python train.py --positions="rope" --parallel_block=false --optimizer="adamw" --warmup_steps=422 --batch_tokens=32768 --train_tokens=160400000
Each number is 500 + 40 x the weight over its row's rms, rounded and kept within 0 to 999. Layers, rows and columns count from 0. Numbers have three digits each. The size before them is the row's rms in percent of the matrix's.

# k: layer 3 attention key, 128x128, rms 0.133, rows 12-32, columns 0-127
# q: layer 3 attention query, 128x128, rms 0.139, rows 13-32, columns 0-127
# v: layer 3 attention value, 128x128, rms 0.103, rows 0-31, columns 0-127
# o: layer 3 attention output (transposed), 128x128, rms 0.0929, rows 0-31, columns 0-127
k12 100:514522489528546471547520454462503500495510491519478509468479544470527419488510484542463468561518417542538489501498459438516489537449468412531406538503478468509628508520503539467528458549439491502463487495567586527443523438460505506531490486442535473508427481479533505547488507503524487551522544512468494447487481492444388515466475514491474514425559514430580444478570466494447475506488
q13 095:490478478387388514462469523506502549488508462497519496500480463510558461524493578421421485553474419531461508566506467551478510473507505553447434505571443495514602432466490539486488507471554484485437492525485508503501518493542487475467501460521500536491487504511479493491482489475466580522476435393549530541475554469464505470444425498490456485452521448433522520521534529509487576465502
k13 091:486496510495505535496468499538563491486438525487525504470463455490596453498446526499484558419549521509550493492555515585563556485507486504546515544499463542449508491545444415518489572456464543480523526440461439456449566491479509468498507526460463500481503536468560538540489521427525523578481482478521543526507513466548554512517500472554565479555442544504503542514495493611420426559502
q14 086:529492463466492546520475460523461433525525484571487604495465515559516509487492403455508478463520492458450503577456505506493460474500517498421491413540420530480503478493533513525509453388583566559521579463472551506525445496469506538476442462513530467471498532565487475549537468501476415475531479449498554459525492580456469474449509457462488497471476488496478494469502562542498530444496
k14 088:465541460550473524518463541414554496570424516504512485504570515489499550448456473465550487462508500450563501440508475545599501497456556469489519502498545530469532529492595531442449522473500538617525483479466482466536550578543468544538490529489494540502531513519445523448452508511498454548494464466541541445483467436514587453439539500493481517526517510485428518465536524433444511499482
q15 094:468528496491527516499495504559522511509493468487462386551499523423508508512437505492486505494527494475415487518431417495548515459486456493544455445499475484465639535526516518452523497546604476509492474498536510456509564531524464614467517433529478522521512465463550468463477517549553534484500551516424436532527492545497483503509454556472568487519493489476546418522444468480438498494502
k15 089:504460495491611532508549477518513439516542449424505413511525530480430444483533534577446484511501481514477500493500503492486546578474458522527500460571515521479489491500509503443524504619495516473485541526455461506505456468578538546569542539514531471457547548479574503559509578491507505469537494516531484476478482500583535448548415490523402501474468475504536430494549517546510500493548
q16 095:456544509458575496483499519548541511497500508445485476487517495482507532567513475498453555532565556536511478475481500490502524494471477500469519531522537443539656507428463527515472530497535467462423510534545503589432500484415447449600543563495456436548526466469524500507419560486502512494511466468476558520502489454476502514526534482450537529464493460502518503523445492439499459396514
k16 096:496457475464536422460557482512474495522494546487419440492494464500467480576541549539505558465531493526477540508528450512436513461564478504608501512487471483501473425594452522504502527558545537501511472525521488573542461570571503526449535557470526486434492483506567533493573526468505524426466525472489493517507471520543581531543452523502552434526519511444513474566515480554525433526459
q17 097:538466475469533443441576524533566561495501483512514587557484553497517428471470538509506496538520430470525529475511553548512505453470471489476508583539432462494566494519527567485468485531457537492440512564473451562463537532543529512483421493517502476431540506545487526552474554477457499479477468501571458454446502526544480550514490481594462557512463454456475590507537427471489507489459
k17 102:553468553349517474441412525545491515440469458475462437430430450557484503512556552487482521505550438516516488465514551510471513475495533537493469523536512511446463496508499469509509489503511454466478505483528491511514478497585458471454508495408521469497460459522557516526457535415496533509475519448581555533544488526483502565491479517556569456422492522532496489525555523578458484538489
q18 102:462466500445508503494391497529504455485496471565508495442519504557514488527566558400516447492515513515435532494566463551500564501511540563485511498507532485408477511519533517457539490454496461469473514389453483354481535555517491511487554524435542496432512487500468432544540481477445510509526463471560496533508546515504532431484499494470498463502518485492532432512539539553435517506498
k18 095:495504435535455505485524595469500562463491505555494590487533498527578426435520479527488505530457537476506557481530532567585461462515509513473510497538564509509526488512444500523521503519482461507432532545450441526552454470477494493485427503505411462505519482519504457504418465490477469544479493464454548519487563554489585481570484518538509479551491456452498518477543486635537463467479
q19 089:514561523458447481564504500497474492505537516493503477525478445437556518511502521529553475559529485403468519571517458520475530471496493460526448455426460524511514510564435530437563526470463535472504478535442454552520498508466530552406499493568472505547449447469516552415484543550517533522451454536546486489450493489490550500496449525484439399550524495438465534491491411544537523451486
k19 090:448552520505458603523418444495573410511465442465584461482511497468494519512519464536416521468527476564530487506498524488502561492510528574422489489516481531500542482496434487578519534499500462470515511463493460434449557447459529506560486456555510591520491516448453497525478496489465520526529514483492485456473516464534482489467546462427443539494391459527492463502485495461506589485503
q20 092:513522493471560515508429489511501535544494434512509494439499472511533476462466485498487508440486494487478533514461393530556496400483463540430545463472505499479525552446532535502468480494564463525423518489436561415472467554488399467505577499457476461439506539587586508454490525525495466525515514494517552469532498519441500446480487518488534536532517548460478440524467476510534463395538
k20 091:522470455487491468509564518551533530563494504464503487540515502431487481504516548531495564527443541465511468485532475559487501499454535496443514426543531476429622466531509566450504492463527570534496508569464464547466419611558498578532532474521511536473497500520510534488531525465510471495484516483458551507498523493527557348504470503544498453474519493506581452480506500535530442516498
q21 102:502556517459541482562519491493476571527535517520490443479508482483528524503483499489498519547537513476508501577483476457511454455505468516506462437472587490454560452504423409505475541538541504444544490489488483521554519466488455531505522457462434483556396477440501452399469542525495571511480518549440545518524501474411546519487421529447536503474554571499475456515438508515587461488490
k21 101:475436463570511570476545444491471433553547480445519562581557502462501434528556486503440513503502495538480514518514500458434506570506527505560499476532436478460568506543477518514483504560484570518527539522577498492448487464440525535596560541515519578496455500492482560513566478533505469479532519564456483473491519446531448408468435451481449508511490506480533450453542491466496478520518
q22 096:482544471509522480575485514517450405478571573552491585486473489537524543545579482534524429541453576413501510529489487465498502478489495504518478450473468500507479430520465481479501569472391490531501592529477447557526447520501512448509449473499522469508451497516476547499468522553502470503476515532533509531436519524486527468504537541556451517470551448518534477466554466501577518429414
k22 100:450508493528450497517416503461511423531415499504567505496480452486507547509496484390477504444541524523447534494532495465511531465492551524479478525457491473557482460486517528547575531470512415604531501517514525437448520542475487537479476516494495508508469500534420509408520454443494476563490477450494511487458474450513464511442561471399496519511460481514453595538493437438526551514508
q23 097:524493505467492496494532512472479547590537528440476521517512453484471463452503527549525595597525531431541523470536481503469448482512461429514511482521507483540413545468516586501454470540456420480515508492474508551506494508503500482488518554504439519573523465476573567477458539517507498503448551518562468369449495456527520495572501506542454429496556442477433510469510521524543510513521
k23 096:508498543499488582513441492565557495506470517447543410475491476420503564545437487498539531456495474555458456536453520467513521430418526540443498472486526453456543451475478541496520558428584493524512516552485505511434543446494546534521475440538495541545512470520469470561487528473471489488537495487508466548514505534456426525443508490477549478509434480460497531500385497571534556531525
q24 098:505450481438518481466532443452517520488502495540521573424488539544521473469468540533541422595476516478526530547552536513474506515496489461458440602553590475510469478470501585493456481480489499435477560538537506556524432537551526472498525516476524512506518521508485521505505480460496470553529531454553566427495464502507536514453561523550459567427505520563494565479586498495562491541459
k24 097:557562530509451451480501509473518553514530498561437463536492471447499488528565458502515489495498467450557485531504498517550433441520485501558434504457530524488559503558474547469525451450523538505462481514522562436438479483512454575555496468460512476455398453478564544532482481466450464548506500452435550477504497530450489541429464550529513515418609507468514533488525532535460450500437
q25 098:493535466500545507496487483445510532501548550486508446508497402519466477498543493496446583527500543521513540467551503472580498515521475542507547479549576495526453495450512498504516504504493413472490426516538596460495476494477489387583543513474423514601542530505536513523489485530484482538458522478471543483485527520503462526562545456434466475510531522580485424482455573542504531501583
k25 094:499517472617523517534533530572538472476521582431522484467494498473502577512489510488507520481467544470477476549512433528500484453425467510479569504471508399490545462535517539502520580421579527553497541562535472518458523511462475471483501498545470508489513485502473534439522489516495449492483446496500541564538520473518450446492450517454556454599423512479512542510440474441581473499533
q26 085:503492507479552451456482538535548566490515469515522557489471566550570531495510532571473447574510480444584533548491537558550465464455479558487491565505594434461590520535500505452466448533547503440439550528505522534484441544517485487527498465498489483527538452443501416471429494478477502550481518504556552474493458488515540533495503524555474555442504497499484472489511468404501435473480
k26 093:541477486488480470434525500493471518518518549504442465520469452515494392573543540526443470491512450475501543522535461502451475510584490501524395496495482507500484463559493528504480478520527520482476438535562548498555423509551460532497571485454504480475485491453562567512485518474515517490492530439474536482527481580508499495492466536542507458417584501442555444538591528610520453492460
q27 093:474492528526540524516413532479475437558546481507459521475453498517510569512532419467529499491474512464478492528467521509615547542476532512525566448465537500542516554530521458500575428490507499495522514453468570480487530502425413507512539498553474401429385526517564446485516507574522498498475478595470532531504495576469485524497520487482540501555509520490536505532495489486485433456493
k27 099:439470493496458510506524487469501483517530518478480511536519481525478473510545500567475507603489518489521507532533449485444511528504537478467491515531560504546449487519505534500505475492512513468563475464541442556671454504451495563527519496525542527481519523475429457419507454530486528468487563463527473455434515610523477416512515538457485489478523483489457495490616429468577498460529
q28 094:536562444436565493511544475575515534445593543519474422547532493471455466497574513505501471566537475527469541565551512508499463500497468468530475495519471471420545422524476486453507547552515519477540470481543453441491578495545526500460433520480431517531576465492477424515533474517469565497467513500466476498485548510527526546499485464509483548522504522509537430508523489540414582487425
k28 098:470470485550579510421442527546552446475487523425545497435486512511528493529537545492427507482555508494495522478479516500574491568391415549546551522527507434523544482530528457513486532579504431540490577549517480496483529451523449465509496507479443466514487457572502516510463507515493489527463436522561567536526529427534481522501460460495511515529390497511488473478518559457501457527531
q29 098:533521528518470548533478438472489482466515473514450504486531539467516433492483471436503424486492506505462481579540528488526472563502489502488462471485567550483392537543490495512526507509489512530570582466531542404542487499543516456544527529499471483579489572494488497577538451460525552537550553462452551443521542495525510493470464493416514511531523501538517421418574589522478446517490
k29 102:483480470628522491513496500461464535493544524507516548488524505481523521482474436412526464454515566494546524530501535497597475457465430481461514474485547495487542523498557517533469507439483500595535561445525550372499561478478508554507468456494481473505488536496454491468511448559465505536498423453463573535492484515508473449458537453509466546573507511531487519427499542464539500474569
q30 090:520563468459540479482492505538494478550562531466507506466469482527444565527554452481449540528529521493463544588443464471571518417498526508470492454561471468458583426448459456535481489438582469505433517527504500581500492522417482465530526483442480502471454428507540465464482515508459441461474493496468502594578482511460527491487494522432489499463476531519494496558454457495540533438464
k30 097:468511493517512529498544507529582462577440603477505472517558528460496480498553575593484579524503507493492527446482472524467558479456556517572539518459482431483546494531506525456501519546498516503501462610512435607465467541516509491536543536549502511512522477517565584455538503514526435502499507550486460418473497427536544473523455515453479481512509488438458494502495463477458496540479
q31 080:487465483522412582471469463466476464517483482447514535455466469529469525484523467450467507448475483501431489521508427499529530457509553518494485447510521548473455503482458496574522475427511456579476474447485481480531542481488534463519506476498512486482483513511470606558497474501535479467569516482432489563499527442515483380423527418404561461556536457478500492523532566534495525561541
k31 083:452535474536486503580501566465523559461454514523501544525544485494490558533420494473589532503438567553500499504465521531512588440537518521503572498480491511455487519463508453433487557478466519516553487523447449469484548511486531487556461513508489486549530561495464478459512459546490497563496541530413456473469534497508509532505513470476429503584554478489434607522397453491520545483534
v0 101:546458530619512494491513561433496537538513516444469483475521484410428511523547504553462463524480502516584482428469526477445498517504563476468422536539510496508489479529441477502496507442515512449386539460564507526548454474527485477500496462500486469530523494410487523503512387510574455497489455481489520508477536544479469439584503496498518524443444487445538512456532526514526449513463
o0 108:487511477549437522523512439511498443510526436571492448462514484444535438492484481476499495488389515549485604486558543525439464499480516533495427465460520464477431521450580550491565444511498544474559509539491490496517490475544460533503534472542525535509578476485499525490472532409524470509470447541505469482577488480500530461498522523499507470551558503493423446466447512483373505494511
v1 106:545430506538478443415484547471528530508527532473515540489521531443414481558426454464437483493502458504565477494504457494532465459527522520463484500599457500485505521509502527466431463492500474482462471495467471552506510477482456542588492507519450485518422465546447516526473445571468412479488501556448442590489582506511553466512486502445478458567491515471432453454513565480488511536532
o1 108:484475485511534541482533494542478554540496443547464464424538530486414501524499515510531500491438453500521536490520439495482463462514494498553443464507477455500484486555501460506477464456578486480485498470494524539473433559532544496498592476525526560493534508476572605553494525455582552538433468472503470428514495506499490444512562471627467496495532500506552452555441458423521474537545
v2 093:456513519480461535446514441508471451523536573486535504518470541543504458506532556513575503468455513433431485504485417529528519490458474540548521524485519515550472555481463544517500610542567436568544444496458455496509540497480481483448511447503508417468491505481565515527532571456525612447509533495531490468482461469495493537437473581584530492504572505432524515470506525540505537492491
o2 095:529535597513494435565502508528473466484507543547521583565528441507532492509465450511493516562579534467515429453463457543469546567593493488523487540462493508489560451455508466487479457468494513524538565449531542492461546499486517483495451577435518449467440486549496506479523517571469502479458512495448516604463526520478454561523470487465542549445477477504531552580521527534530455518520
v3 105:489471490497462504503497489499512538545474407506469487482517395473472549483450464456485520566581537557424460476538530497541501467514524504545469517537512503471449530487583553495554482488464530567472489562484582446493544506477479571510533470526475497448489480567463530471525493486537403544466562485441513413472507576516524476410509516461520507490518500446462490526535535561497487494600
o3 098:545419448406526544464484495450464526548482468451541477496532542482509505496506492441529555487459484474572534453504501437499503536480485507489455566515499490439531543503523447512537509492483459453504443546477462509544466557519514525565524521460496516535454588485493487465470528539510510457457503562551463477490572423523466510516462474431537486505519478519506490414516445334468478559478
v4 107:506461505491519446541578483507490476543478491546475566515477565511550426418486443474477497473483501482489505574458560506538531450496440499459527475456507488497591491570463431538562496517511583529494530486496547482496480493457575426477458491554472493469479511470484442467528462514427540483497561475585510460525511518492503599533468531526428544486507528497547469502513422502536474461404
o4 100:423560508463572484460494533505480512505504539438529481585532530570521529513507538506528520494571496516506465549442499561431455461432482497520580432508492468537420506508451474486521523510534540527520533480530574486436540452484484492495518521527464475531503482563506385539508526506455581507512485479442535526506585509547543560472515521467550492494444498516549475466416549536548469430517
v5 117:532448524471515512418535438462504545542530451565458505493564548434469530452544462506517510457480471540557550447493431512469517478504516459409410447538500498485571452497485506498478484491538421494491479430514569566530467447470504480515485561523512578489487531522522407472522454568444478467470530424496483433496509460502483528545515515510521504425452489523499541476558503503515565520445
o5 115:527527427511506594478491475529508494552507519504499504519522475556494497541491545555469446488539486563500503488492496472464538402509492574545466477514452421416459511481487487508513533531489506484560506411461446493466515501486449461501483470523516522604560402411509522612479483479477521609456479545502479499521534504446499519448525468495555478529533439510498437542507493571464489493515
v6 099:517495525495514477516549510501501530524480535522497519551509420501451538490547400520508496528488536580482529526531484477515502450506614542445476458582506501539562486480555418517548611462504493524446449489480548444510539496511487484529551540542459531509504473567490496480442503518508414507500477448570454440464566514556515536518534446479421523487504486511491440495476550478502606462502
o6 101:548497474507528518444505421519538525567579451513553474494529528529519449560491527534480491459481448495524540478483472462546480508507537498536470548511521392437484512511426467522484542514510531413491462464531528496466444532500543510512549528537504582505512537393478472510550506428489490507525434637546518482468539426496494450463534507489510426516518459465531516470553427489496492498556
v7 112:493518551573503444521482538509512427440511562452537494505566418500461507537485522528497537477510470482578508483508493482473447569507581489618505479439514502528439565487439470493513511458427465473485500481513459529500530516569533414504526569498507548559516468480508544489492455511531481503507492560474437551503477499508553438539587441452493433552480520473541478541470544504465435529535
o7 113:520466600507520522502522426504475518481520425581463480438517533449523478452544463498532430495478470525448517497505499566565512497525508449381480565486529512510521482562516511485421469519539574460480456525500537442545501468498483566515536507520486475475534491454540597463495453478532481493597484433517543482469405556512553485528445530576481533498492520521488485469520546484446514483510
v8 098:512485472499500480487563535528497538489586606487525452528488537519450533557536423428501533445500491409553486465467427504513441540493525593506513477534529498484510534470504375498530545443518483526434501482467452481486518485483494430522514424495475519527511500533473586541489523486503472519530504541578479491515558459541441522494496470499528480550430535559477431500496574547533500543500
o8 094:447563538580593443482509463521466475520553416578512464502545513489485489496501513526556444470479491485517531502536513527524522447518550495505462526450466492526498520588470474502416535434488504524509474492497502438458458554607515433429575527555513518462501499475467500469588510461517506545596471539412478571475524517516555487506514496503454534546537518493537522552508469471461531525510
v9 121:534492517515485432543556549558499494545487541455532534554569492543489488462464473522495505549487495483533501552457523493482458415485489381479480502439453498456501564545442463500469523501432490516467451529467433484512512535536531499501469482489517432522491474498491480530555478539525493484584428589542462464479465452462500508506495497540415508477583520441509438461462465454523485483373
o9 121:440504575479532461531522499506465510431494482504518508515478481515542501485527495535534480523493475448547504497554458556421426518482464464523565491527537470611453488597505491498478499513559510493508521551586555493495476433491455517542466515513448459444576534535478489419446487434546516432494474432450544494515500506495524565539482531562533439450468466535568526475474551546462454444478
v10 108:527568512458523529472493516488485471462532443540506447504434500545563552514540560454484516483509500468549512455463479534372531537487495593512514493561572501485517466491614434513457504510509503474513529479535535451469503532444447518519569505552497451460501527475566561445435516426502535472510507485532502506531501505553507549463407519483479588465441495586530477508513451473513507498482
o10 102:512521440540472503495438482486587554526491460557577500533492460495504452540425446524501464467513518515453437416526544421530530490506555481487536463503449511541501549442455508446523526430507500580528447479460501512502476500522557457423553496455549517525470486529424503520526496547513517509508483612507496556502486474536533460481517472427564455528476558502447557590539499485494540475523
v11 106:487480472524471479503495477491524470524520546511506435503560604412422544539475534508534489534525492413514488489531519502434532505495509532505494507539516504477436513507472464494470403469473502534492495445503423486525492548551566478523511450516533508507461512464493494533518470473551419524600525518445534514511497525545490449507542501437517463568526544535439457478550582565478438627526
o11 106:467494544524515459547473474476391424496507505543514463482500476514571473460539463493550461495420526536502523416523511510526504470495553424539458488448459582479476524576577500512536493548498449570519464604491511446494442504532438509503544497545469447521522484484512519489429524527523537481492530508468461478475514547442547519568555439531525549537541525552556413472489508459468482490472
v12 117:466415579500509470463442461498512516499459495563475480491454474484490433624551520492445502436550486507493488494457492548486498504494457605536469462472535516546449514502519497507547507501523458487524554438503576521472553446540447476514500544479497524504522480515521505544532523463519513480517547402547446468568515482496505552578425567525531409475484581433475513504469478560494492516483
o12 124:481537505539500593509446511463483387509493478449458529454547512524487511503496524487560438520529500539490466494489497544519572483579564485467525485449500572360567469450491480473472482432420536547593518457448457528499556469467487496551543583511538525503480446537502500500527533527479531546496562461505519502512511559479523519489462479449539458487495492520539427522458533489509519486558
v13 111:453487543448487476490486425500475553539499482492476420483422560462513487544499512470462545468558457521503477508468470543415488554491449519528539490479560497510438490496448515510451471505562548457494524514547567562486486484449453523542457512524452457476472525458517527461520510501499501436534504493462508559629513495453510547491407605446524475469457569483467558507459455506528435531467
o13 120:430488491508499525548429523482456394502461511475480512444531422559482520522453500506557448501517546473469449481514546514467553463557540527494525424498491614470505478494527507506503495444502491584514577451444487536504574505529481459524562504474510526559501542572458486510491526563516539494471570408489481531538511598493479508507501466429519505532450532466540443524454513535537485468536
v14 102:500513492501480529534508492485503462481433518499511590549533492528499495483607533500500435503502536499384502472499572535559586448484549485463477514465455504501490471479531521520517564517444448524546420464401539439493569562514537492449548513455537476483509505508464546530490566472520550504514550498538470456405440488518521531463509497541498515463557490463498529530497489529472610468447
o14 100:593521558427488509472520530503543549505505529489514531551446470473556466509495505509460562512520517525527533455486419468546451587513454480495520598489529403474604499472503506509480501581510497457538490500531520503503489446415487575520433568461511480452438469518533459456552501521516473458471495577526584491469506451499516559519454495506555484434534459542485549528540495511508472484517
v15 085:529508511488479455520528525511483502481543420462498554494591485545541538425489435459585506553495484542456540479531468490490519485514514419508416451457461487490610526552443455491492511441493452504414480525520555571524485486532488446488497564541573497465510483619514474422501467553498515486525488509499541507506472487498498478531577459481436529428475489528542511486457527472521518514439
o15 079:469440489481545519534495452538455539516550547534484475475504459503515472495502503474437464472522469463571533502515515521456471447502466442458501472496502483559399521568485528481469468520549523453499510482577466422539530485449401534537420470480436464543586499435469507492429431454533492508534470514495486474541491470470573540500507492441553444497465498553515528479529537590485413455523
v16 113:490549484515523540500429528521524504479436472426511504488449457569497470492510490515470455543500551480434507516543511441540487557491511624559571535546517504549454474529537428527493558456487556455475586507584451487499494502481472476411497446462468484572560525467517478522511477515466529509471438449558563548532510566493454517471507465509507496506436474538576496526497504495554524482573
o16 112:490548454522485459531542480502563471473558494465471473520490506452474527457489471507521582493462497476471497592474566498533531557498509486457471461501498430488470488457440580488515465498483528481413468523532407453543523528514556466505559438527491574458424490549498478489511487509437438499554554518480512484468511467516449440521520542441412464551467528444438566463506511510588554529527
v17 115:530474538484498489371518551444517469567469480510544523471432591500463454462523519446421497504515451535533514456543510489520523571503518507479497512501509501464489439523540577527535443514460490430451541486511462530513499546428535463459496514535435479428467494439468555525433531513481458451469533534538458566510534528547538488461475510392480539548475504482477532550539463450532501555503
o17 113:517482445497493541444485503518458558545421468455422453526479457454508491525448471576492524488473548551495514502452493468466494432537457543489486437563424551492570558498478539495501465542592522484486475508459505505483483521474510534502604479554521574488505502524543498517501540507573545520417524483524519528495546488514474404479465473554428571501472531487503432575442474480484467495551
v18 127:472462503474490479590516461567511518530462432507473516482521467420523448507471479488410571509552525487435471512441547539493514427497452514547497495570453508501486547451502516494532521571523517469541469515451545457483526529535474572553463486453485476486493487536532490488508551490541535507527548477492522387534511546502550527603470529512485499509521541373439496465515452534471468466429
o18 122:470447494452497536550472516450472482510463497472512530517574518572503531500552571472580449521526476512557456474457496523488476554528557520536541473453505571505489496470469451509522536470386520597557528510479493543490469475490531537547469550441527494481522554515502452486469584536432513402478534507495471433497494534491505616463465479487521421458487489489568467441480481506532451506505
v19 110:527617433464515543572469507495481474446521501506474546517499504520505500443500448443526500473479578496438528505514475476535512504486488504493556455441517498499553459438526553565490569492543454549615478529440535536527538536443491411471483549505492519418537550558492530449479536501467522502405562439530535535459502481535520510459504477501485556510462460522495506526463517481500574425486
o19 113:579512493431517473419550514549527575546566571509548530537450498516466505541495534502441519492577407457504503519451482452561477503503458518499498547496479507499491492475462504538440571546513482472430508439505509496509485567496550524446417495475506509513385507506477485514578444532521469532525463532515489544442440461555460514482461506486478513493536475462427578527568502538546506521533
v20 111:487472541494480468407479510500515539525537597532461463473496602469438528510547488486507467531499452507508513452542463508466567490510520551495494503555499496494415576481478477508480490423484414516433506450502479495505514508485462505535549433477470489524477463469407554515504530584528396491530459489450475586499502484523497470509546531474510432514534537490446455526506580542501475560576
o20 109:455516489556528552541470457531433451501531462546477477467513428481482481535447468547539447490418503498481532484522444514523532487555509464531399521469469493434579510556554481469484428485509490512510489508507497460510480481514458464502536509549522554513556471472513525462507507467517563527424512524506471503527549499440504474606563422493550558568555487530528423552521521387489456488504
v21 105:523521422483497508588422567509500448406520476460525557501431474592523493468458505446578445479504524449451494517569514495517443510488468570556539450438531514528491506554509489477465485475516592583526502522491468468454523490517512516505445479484540505524523481524498512502499529439495593540486547543544533565502512518478448500423460461490469471536460440518536500535452536499494532439557
o21 110:529528550488533401458514538549541536485541539516523522514487553399483513430528494412464578482509468433537485504519507523577493518481454462455544536496491521559504478502439532506466509449547463452452496534551499515530515535486529491458487488502479503463388540581493513483558461510480451526605497435447483538480439466568530495506505527485489490465514525549434584479495506486531553552487
v22 123:536540526501484506476549495538493476485476459497539449515563514542501549526559546501462527432521463517571496447543524512440467560511536385509537538488498496484541423492474498506436435500419497447512534495538486548506458478496539451547442609498484534470549513503472440551479468462482430455475438562474492520488486472515534480518535470447501568474412493575483486492505479460451462508404
o22 126:537519501505490507471491544503498508528442459489450486414479472515484468491527526579508462540493543522457548536559554485549471443474501527459547462554481478584455557501512552522445571585526487532455436478422504466545512474513487520512532383514490477537521463453541552529476439491587499484520468474517502434498467540486507415485464521579434484478479468423471490511557556563473501477508
v23 103:502476458468519518502428448539512513439494535476517449471544449563483556508645567478491553480532497507581511429565479515467445505515548504514512487562512505497453459455558491498448498459431412474528491547492472540484537482549425511467493558444487540534505486576474462529485507520492470487514463468492493529506543497515466442479514467463502447535467480526401456566482560436459508466524
o23 105:576503503544452519486520515492522509514501460496470565427511516418471502489447509513524488489502422491475498495558463425632534477522500524486497527524487436503519530531422502505429521505507458538445439461461412504583444528509508503509544455512538528538483436447520554534538487465544451526551546508500485413488430510460486431480512492555427486513519460471493538496600484522488550534478
v24 104:516591457406520482553557520484488477495463522512474528486481487495465523434410430532559522515454546467519538517551485475470561505493458487372508475523489504507525479509493444517482479479526506559531541498485516551503457552475472396473455541522513557522562519450535381452500496508457483532488534459485532508505539499526516514488537427532429515439487506505475497463436459475561583475471
o24 103:474509461483531494453534444509474494537564544488563495544502543581501524535555528548427469494545448503538506561447511461502491426533464458553517490516470524491417519537462534536467606581502520486463547491579488463511436550526444425432441468540511546595478495530473504503542517496449459534546435480517498527514492491499517461518525504441534447508485471481479463496562507573564540479469
v25 104:496564538547495491460456505490522518506535487490460504506436571471512482530503443446457527444505463520485473474414466481560501539520465563497495547473512487442497500506562532497588532544578514440524563509539550487501551504386438541532558430539467477410461513474487583440453508557485501422468477458457530498507519510518511500506431558460521560493472512487558529499504429504535447515511
o25 099:487437419482495517491513494531560525539469510513521480535483459541466493531427518498540536470490480485425478506452532505383512508467526555498454473489469547473541493406529483465542476445487527553502543420463529480433533547537521488487525564494517541453515562508452483461494464512551519493431548520506498548512512491529450512453447485463521595538587540467527517560414481437555457514573
v26 106:484495476491494408545535517539508442474436493445493602497512528518525411449488519463438496567541476452480477551544570471563500509489470570516534548521459496497554493548521439503529519520428584530492553560459461471511531606551545479462448443509485500515446529496459500541509476499470495537509425529552531458526506527494557518501538472483433499538503515494450465527509526468493435475413
o26 105:451533538466524500509512546473418575481525535414447449555501532533536543495529483462583560497507509501529505555465502527456441507476468457502541477506517438577424555561451529502488498503525498513454455546532538445501449483466530536540527508514456464461508493524551426476503543468504549383530570481433532427506547496511514510534518533539496424504467509489568476416460512478546476487488
v27 118:504565468549507529575513486520488525429515591445496458529568439518474545508540508494616532479552591472465486462557461495503494525494532525565559507517519506518461477473472416524464560428494474507572481510518460503500549520553459419524505476481519487519539520584569461505500469421505499485537527516431533519512490532494494463555602497494518470464448512514465539490476582535471503494496
o27 112:564518578497466456523511487538489444515550483576552559400499471497516502433543515489553483497488458477489528468548542524589501532489540448479448527438507472513471489541507509522478533588452462548430504451498485429551456547533522523470435460481467505554437490477465532469531442561545413466593507524471498496461463536502538501555485492471491484507486479468486544477592543557523498472540
v28 107:495524539518497548524520443478525490500452436469491502476582474465495516543506499542460481543445538499471501465476486440481560483509547528499451542546471506545531481397433473497511556512494484474523460524540515560521504497455501394467511517466501633557553532485504504491498516545454470491417470404444552415488494484529548505573587450538509491458497502587526506457484508538480512479476
o28 113:524509432473484562521572432465520481476518524502466445530510488605484503524514527526479505504535487547489542555459513454518516536527501489486459499511550432415492508460555526529525546568439565464488510425462434447514489510491481542524488494492509467523544439398531498538485500477450482505501497581588503435456492548451451497494525511503509463521585446377469493497569472547532496492495
v29 098:523513541499488543481506538466502490483527480538500463469489521536553500477473482495579564408505437461563517442536514519432453549508486431534485457481524498497533461541454533469484466484472478544463511532431580561504481472448512559475433573585529486428470494511572460448481525407522516492461568521480474497527507541510483473500416486402540518469466481477416527507535500477495442540551
o29 091:499439512533555517463423530473475543546454450531497552493507479416499509496516502460489448515502539569537532472508524527503522435433461529449498461460444552531496570504471517501479517469566484494525510471498512515551515542460477487449504451506473530592468529532479567499464465596529550524534468452474420537553491490537583477486444486491505491494423529498475440495533476526362534562465
v30 130:479568525535528492586479487525486458434506537461474496539458473459504470545536502509473490485538531443456480512394496542489506511478443546532496475463515517537507506503465431522512604507566537539515498507548555503503538533495406438477527482488455488508490498459575545449489500479482562489497499439530536477556480522487592556579438569530502472442445524449535517462466491501540444438412
o30 134:461530543484485521543472463520525475495558537541540533509557473589496508530460511449537476481552444465470460493462506526479489549524560489459487471407554525470416487390517504506510530472437545576544559410498538488503523474538512488506504590472521502463443500542478470488558524525475526449546532483485522541507428545533504585489467539448591456509507510475488521508513554514539512425563
v31 107:443473500491515449474487453514506494566521556511526493453527503494494531509521484519419486595505480468541533518451484487533506478509545552482465494615413495500479523464515411458522514485494476516430508485563471405525485430505469448491553467528475478616489492508502465486511506582526480564474405506499499460514515474478475520558563471537551438515520534515463386474513518554463501501542
o31 110:432512499589472530539516426461500472442510455510459434559592502541487523538496494491524457482459543528506495548496489504448542501507555509555437489456563453449452526574511445468506462436489578526533466567501478467511432486539511440558548494523510531487566457419522451503493562408423498505516497561493517445477568528470494494556551521509509490551496512518535497480534488460532545487455
q32 095:511499474475533403430481565506463511484518498511433579493486482491450476520407534494486478513487496459531565512479455482416445474526500507534483515541473470525459541512571525546481461547476489519477496520517528571537502558448512506554553536413498471489522511545577485532514546488564494513470524480436441513521404569579515496539572527482572496535512516468491484560584438531534474464510
k32 112:425453525491500553544483452491539438517412512500522471454575556465518506496489499564539463494492547562490452419466453510455591511443466501446469480513511474464448467505553459442530585492534488541519508479495480397470476470527465540463511405527544499527547483458486557439531473458518482510551478436549539515494534480472454498495460515470511466428488493567514500415489533469517506567503